Weights of a small transformer language model: 4 heads of 32.
Each number is 128 + 24 x the weight over its row's rms, rounded and kept within 0 to 255. Layers, rows and columns count from 0. Numbers have three digits each. The size before them is the row's rms in percent of the matrix's.

# up: layer 10 MLP up, 320x128, rms 0.116, rows 74-104, columns 0-63
# down: layer 10 MLP down (transposed), 320x128, rms 0.113, rows 74-104, columns 0-63
# gate: layer 10 MLP gate, 320x128, rms 0.122, rows 75-105, columns 0-63
up74 105:133134162058124137098138148121105134191183110124115166139124143151124112160127093138132140113144130188061099114147101171103121123129113150100111161118093164117127181150130127170128128125122137
down74 104:138115151096102108131143119141083166089089148123126116138137148114118090139121106123123157126155123106134129154111120124139098164116137088080142178137162144123080110108147144186129125116117148
gate75 107:113159134159131173133116154154103123125140114101129093127095146144108165121127159161126103154147109108147090128142082160135151196149104156121093134139125107101123157101133131140164133151149132
up75 106:115164110141127103175146148105125116097106095130102082135157109121126117173164115128124155155099138091123126136133123163114125127158149106125147135120188126189128122179143128122116100150145134
down75 109:156121135104125134171159118090123094145130133113139100084146162115148122216132164128149108141066127120132106174136112149143075165126180096107121148182087155116149136098157142120108125134147109
gate76 097:110102128147116093123171173182101159136112085164142190120133132151127107127106161134127107149150117154129120087146164100141102114171125152146136141127106093121092101067091157152161102104130121
up76 096:102168124190119126152138141105112139158119092119129112140097126156131080129112129122120147105123146151170124121104109132103146150134115093078171125142164165112146134099091127128090134083130133
down76 098:075098168134145132140157136149134122140108121146139125154106132096099146132114120140132154102099133130126136137147115141130119099136146135098153093164117134126142135100143099118172105101082161
gate77 102:042164150141137124098126121092123115091170129116125175127114118123112083134132091132092078124157144105132116162141095124123140152157095141116121132118119156083124084110128154135140117142087124
up77 100:121096134156113120129083087140106119114151120123105114127118148117123124150150116146133111121142091110131117110185174080073132114145148137105152169151124158076116166127121113166136109127169170
down77 101:122093097109086163128166119127113130111148131141129100103135096119115114093087111120144139146130187144141103126136147134114096128121122120147135132122130146114109118127162099119118122134128179
gate78 100:135113126070120130133124157143121097117155093133112169183081121119132126142154155087096114111167146142144097162145111102105123148112118176145102136127092119121130170128069107130109155142143109
up78 095:091153104110140144115053170160106133132142142123100163143122164135135115154131160134123126115102102106119121177104129151130127166109159147146129147145088087130126144151078146170140097127132083
down78 096:148125129141128143097148086114162132134109110173177122097140163103221141105137123160166125123137117117134192112123109138147150125150124117147100110141100103174125121111125153093122129098124133
gate79 091:149120119153112144126158128121132146083109130131141130135076107131122123120151166124118143108123107134169132143188125113129099143114171126184136098099130116144119114136130097129190127124117128
up79 097:112141108145151161137124139121135134100150149115181114137141128157147116118112144108105153131153115176146163161149156148129116142102141120086130137106124087110126115123129134128145108113092166
down79 100:099130157142133141096126166139108145135121119165120139129119127143125137093105170110111160120165141119104126121098133162112162135135142137149130131158127122108130131111135143092105131175153138
gate80 100:134121121105107129158144103132143119152151123123130104088097147171102135131133095115129124122145129136141102099140169128137173126158179093147123090146106142148103126112166117110111129123139127
up80 100:079122080137131128107120112102150135105168165121120124130136135129117098123126111129140121124123136128118132132087106093051107141129126118099157143110163139113122060167144142145103126056172108
down80 101:141163149114100139155095139150108085171127112086141146139143124116095127131117135122118138146142136114152074135146119153127132130118124127174093117129100111138127136131151102133143094133142088
gate81 082:111139125130152130130151176086143094154127111157114121085116150093172111093147147140119130128112099102084130075107153117155142095135169097151153148125154123091147142153135110103082142130115182
up81 089:124159111160150143120149064125154130179154151137147124123136125138113114116144105118164138124130133126154147121092110152113116158127109094112118149097138091106098080136171170118131097090114183
down81 092:112115115112110109124118153165106141108107113100121118120117127152205144132118173134110095129117156111137180135141144100126140116108102151112096104124113172176127160145130132160138143138101074
gate82 101:143153175128127104155124158172118141138146090123075119110107124122122139151107149136145141131119151148158127126141103160130125144120163100117135122071125169142121142084150150117103081128092115
up82 103:133107117082113151110117098161162119164121132126175138145107150132124119114131127093136121135101093175119137110149153120121107132112144139134176090123172157086127108136142163118139129131156133
down82 102:079136198159103133160098154151106149115152093085165153146089140112171131129129143127142128134096108133120161148140094173172130146130144141161133140113123127177106153131139139113104093153115154
gate83 108:118115132086117142151088074122109162144154130127118162151129128134114115148151151160102108104114096152131088133129098105141111165157126163124183099125129126102168143126087128142129132160150127
up83 106:136115119104125084119134131146187153136098126124140170107146118110142098134108099100090137115115144180137121128135149132108098121156133127122152172094136130150121093136124094091097108184118131
down83 116:126138141112179110117108091136140148129121143136120175088136094142097088109111119098181130117111117122139166095141111086118089127139120098143144127118142122126115068118118106128144131107143133
gate84 101:106169110097099113150105113114149151170134118105132129137120098128111149105146133160120100143112105137102070117119106112085131121114112088165106130125139149132136122134140125163122125153130091
up84 101:138196113110125107112174073093127121139138119107161093102127124132131157099138128149114124140107156089104110139160131113103145107157092088088110150109131101098106147154166144126134153129112152
down84 103:152166141130141083125132119096135137118121128168186104124136175158098118182139121121112139158139135091147123128120089113116089126137113112133091127093149143142126153115161142121118130117107114
gate85 101:103108116162119135085116150129091092082175148112121115130086131158113124176124144146130121135129143133167115103131108134121137102135149112118136133124115144164134119130095106131118129141098147
up85 106:126102085113196148141132115148109126115108139177097152120129143126115129134113131139081135125098125107145128111090074135164154143178144102134099138156125149121123137113109168115120092113145140
down85 104:127128075135120131126135143109168129124113101112187112092139122137144157120131141111135077137167084110103175178136154152125164155141108112090104099136133080140155129148121131107119099119107126
gate86 100:112191174123144110117147109111129144093104086139108148117139134163124143113125146136144111089147173136149093114142134123128104074111155095088149186120122122118120143135079082084156165149127130
up86 100:157086124119124142150129140132139113177131133073148115139153164149122157172161153165144127129117106119124117094107128117098133160163111178152127066156119117121127165091167124123092075117153105
down86 100:140098121143131117135119109125123155129134129134127112123102133136000115125129114155114153121145109116132138094145105127155101152126152148138124107116149125123132153092132110119145108095147108
gate87 097:101082169136160155122145109140125129144116102129135120120123128105115153121130153146157132136108128160113111121128146166114134085128141111129143182077171137133171097182135139125161093134104089
up87 102:132101154119140124129119100118114129166058140143102153151110105108122106109127119117101138168132093172066121119102153155138105140110131165106133136105134155094118119119098055139147121152104111
down87 100:126120117100117169126118116098132167100127102121103092102101094142184117162121122119125132148095136164145146099076106092139117079135115173121142071134160116134163130091145112152149140097152116
gate88 108:133117138160113166155168116192144137120146137116118109130124108102091106144128157112157097197161120146161125131125121108086139120145107121128128156131187138109089091117126129096105124110102101
up88 101:080130133116140113080141118090170165126136107181145128141163148130134119109133121139169110125120078108139146130150131134173150138162130119080121149149120118167099123126152175118149146134134110
down88 106:135151179121139174151148135155127138125153165149083165102135180136196089104118115134116063108137099115106080156130117123112159153099102105143128097112161137116094112103120111098125166133131174
gate89 098:093125122170117120145139149133124150091093152148070193132111120115116140154111147082128098144112085131159095118162155143117109133123151088180097155158146136103114144107104129138151123112158108
up89 098:148135119132135126157153064094116113106114107145184110137139141152117101124138101159154137127080150119117127146086114142145111104140107137143131109116140080109166117106125134143127136132080111
down89 097:120117134141163108163138112119146099114116141121113162103120120185089150144085086155137117092126141145164125125126162137139109140122130171085116133113125184140122145154147126141122104096117127
gate90 095:143089102131165112169153131102137127143167128128123107122157123171106116131093071098125124134175141146134130158115169113120133160146101105120151138161157116169128157158149103130150117113128112
up90 101:141156137140110094116153158137151144130134170101132122148162145147126146167137105140123130150115122139122141095126108137140099122108174129165124152165152140100126167155159120089158110117128117
down90 101:103135051131165119169138107166154123073142093161109100119123155067143135160124125144135103098153104132138140139137136130156085149160126110089148118107106134137130118159113087154111116129136099
gate91 094:092105150137153125130104094123125145108150074121124111146086160148110200100170130116140105174130085113143113115134122119106092087121106102127106139124121156137141148091148099146158164156136133
up91 090:131185153089117083142132171145150142110080140143071197144143116114121085135069116144111133108146148147099119138169111138133120129124156103097161146128136124113124110138117113113159110137109092
down91 095:134179144139168130137118154108147141116106116108109147175131131090101120157106107101160128059143092145173094139208130137121123095124115136117132127114098122115124147128112085091177149137115094
gate92 103:140091108166107153122106115135122144146130144114130158160125116150134143102151131157164125156172145130090128151145100157099111136143139125129069152122128104114091141125148132107113140133102141
up92 097:123152139142138054115146133102167132138146138151136110105103094109141140135118123125097154090098093123169143146113147138139106135115117132122158124115130133127183161137185097118101130143165129
down92 099:145153092116128097136151097132111150173151140092139083108146159112061146121122137148133168167102087123117034111131136132155117136127096109128173129150124195111110177166154117110100102094125133
gate93 093:095154144155120093106127079087176126162096124116124132121192141155120129125125148151132111115127150127135106138159126127154167148127101090110123132180171157136148118119139143091101139182145100
up93 101:107139098115130102179163100132162118155152137124122114185143074127118135141140109127154124145160090103145122152124162173061111141143114149108146148143106118098134152145145141131106143100178126
down93 103:086149107155075107176141118087138115130115136124125148171143139128161152146129168079153124154113166118163112123137097110142107137123166105119121105169165099159110120148124153099125138132154113
gate94 104:098111145119145145142167130165111151145138160122121145144159142066118155109095176150155087124120103142116108099130120101110139116117143117102125116113132120105086186144140150172155116152098129
up94 099:143113171140122158119159106125182147154120136131184146137165121112133164121091161124119090117090125128105140097113128115099109121092167117149139090136121118125118181112114090127137156118118160
down94 097:133114137169135112149106090125133127112132145121128144146153150096158108160146130134121126133136146124152215119119159118132128105108123114101134077136137071143107108102143115108135147139147149
gate95 099:069119149132123134141135114128136158128122099107143150101121130104114161124117130124111099115094131149135104102158134124167128158128104119156158139129090133108132149120107147114187095142082126
up95 100:120151151119107083089162074095111092118136103124130108119105114162128129126123127179165104128145129112132133129125129127117152132104119151141082145112144169156175125100126097132112132139149113
down95 105:140124095106071136149121127114177103118150137121102110148122116117141158089130118178145112163152116127140172134101098123103185122122113140150115153138091169144114128149110165118125101160123157
gate96 093:111159146136151132151127086110163110108125146061120158155136102102114149134086136066177106138128156119115111131151143080104182144161108078134128127142104126105125106104102125112125137155130118
up96 096:103090155121132110111079155143161178130185095183111134125138128160097117098140117161107109126176115121122102085120110128111173134126141158124129136123114141145108134083173130116073119149120106
down96 101:088143129104143162145119093124200093128158114097097165077160162132122157117145127152128124137124185134125094130129125127130125122132116088123105125110096112100080091104120115084110174105115125
gate97 098:167144123176148148123090163141108136151080151117133128131145116113119074109156142135100110106143064118123130102114110132128124154154094074137152147099144115099093104159138166142127109103099126
up97 108:088123123096105099138175078123158104135178114115109116116127131124147143152114137125134174125130192126145135166146131135109137109113137163101104128161117135153146176126151099170144114157141128
down97 100:125111102139138130101158100135126137117146142181108193113141103137065144127148176133105104171144149102116046142120141153152110116118140106104076139143115135120138149117133114106134149151124131
gate98 109:115134132110118136105113128133104139157132118162129114138149156122090093133076173099118090140142128157088107112136108139086142165152112115143128143125182130123113148102120171152109088136149136
up98 106:124097126112141117176128138163190101141143124139105158127121131121144181106128090137114130121156138178123121128131114122171142095142157145089096104104109125149156116114145131119126122108062151
down98 103:114109110140095118143183152111136162128118104122125131110164153126069136124101108123128110176153138163120103106134115132140149122100147149147174083124098158097132131143106135177125098139141138
gate99 110:116131140119134129154107130124145169133105120138160159089119139103120135125094080076103122102135085142145135140129118100125142107147086127118156101131152156119063173152145189149086117087121128
up99 097:127130093134117130059111106130089117122133088140098111181159117141150110154140178178145144161129173122077132124129126142162092143120155142127120154140129056123178102077115105131142129136126141
down99 090:095134179145131125112104145136150169108090136116117134142094147101123113155121130095095123118148152128136082118111125107117185136120093112118169131143134228103085167149162170137131132121136131
gate100 099:082150124117157140115173128154162149139082143124124101120111095179098188121129155111158082139092126186119087155068124120150155133132107147161141095108144170112126125176133122136102118125170096
up100 106:110121120124133102170111174133121116134131108072172165110164128125137126110178179115125149149070159129106123120119123121152127131112127115099140096164093135109124157128177147157145170138123131
down100 107:102091141179140086138180119106094137120165103102172159139154141123171100132119166094138130159141116109117068129130133144139164145091152146159126103164130137137149130122124105150182150130112157
gate101 097:139152138149122148147151127118159153140129122124107093136115161111113113101168144137117112122146120145141138155150092112131118156150120111133148118141135089155131114146132157136095113126093121
up101 101:107105120134130111203122133139144141119183139111153133144137098105140129135132152122160124143118119139079142136104114140131114129177094117141158123148100098148121126136133133104114134123157132
down101 105:105117084120159139094172105130152120098113124122095110116158091127135129070117108106098139121122155113084152110128111123145141114106107088110126127141162124132107110120113133122119117166135175
gate102 100:125154163092105116129150100156137136106108091068125140165130113133120151095135143162106096137091080115130105095120114146102105166083084140130144129092072131159133155111121163156124128117143107
up102 099:138127141107095142106134135123190094122147124162152123151128102131131090084131095125170115134152100134134110119139176111158155119134158142115115147115058150166156139129125114121139158094115158
down102 099:153130114118141153146098136120134114169077130076126145112143115128141123146158130122145079127113161126136153141134084141092091147139087110115103104130106159146089116111119156133092117108129153
gate103 104:147149134089115134153141122140140115072156133098105156152094166142105123142128141135100086145097108100164115148125114114119140182096129149155167157157138180120159172162157150140203141117111141
up103 093:162156101101124199180133109147136111143153132121124125139116114170099123115110134144118109169140095123138128167149147125144155189090118124172179138185140185131160122164136161145166135129131087
down103 091:120183096101109172139149171142146069139144138108138117164132117106156120147117142094137149116124141158109096153130144101136147149096135090159152151130175097089137176131142155125103100097134100
gate104 097:097154120134123131135123126179117125114122129139118166127151134159102098162162139147147050144140158161148100121149129102099138142138144109133129147135164122104141154105135151082157104113139110
up104 098:137081143131177143104090116114130158105106126144106094155130120144104120140092114088157143167131089128130124092111108154125139126135144119113136130145109164170109109116130093139139113157103073
down104 106:166123172149136147150094095142129107168134126127126083141126149142066104144165148087140118133143140148113056096138124121127115128140130122115125151181127087155143117108113134094142094121128100
gate105 093:112121158108170074125119135145169135148095119129104128093125138156127118137125098092145114129099140153123130147128103101123171132141157037151133116144122102135110139111109106080146123147088159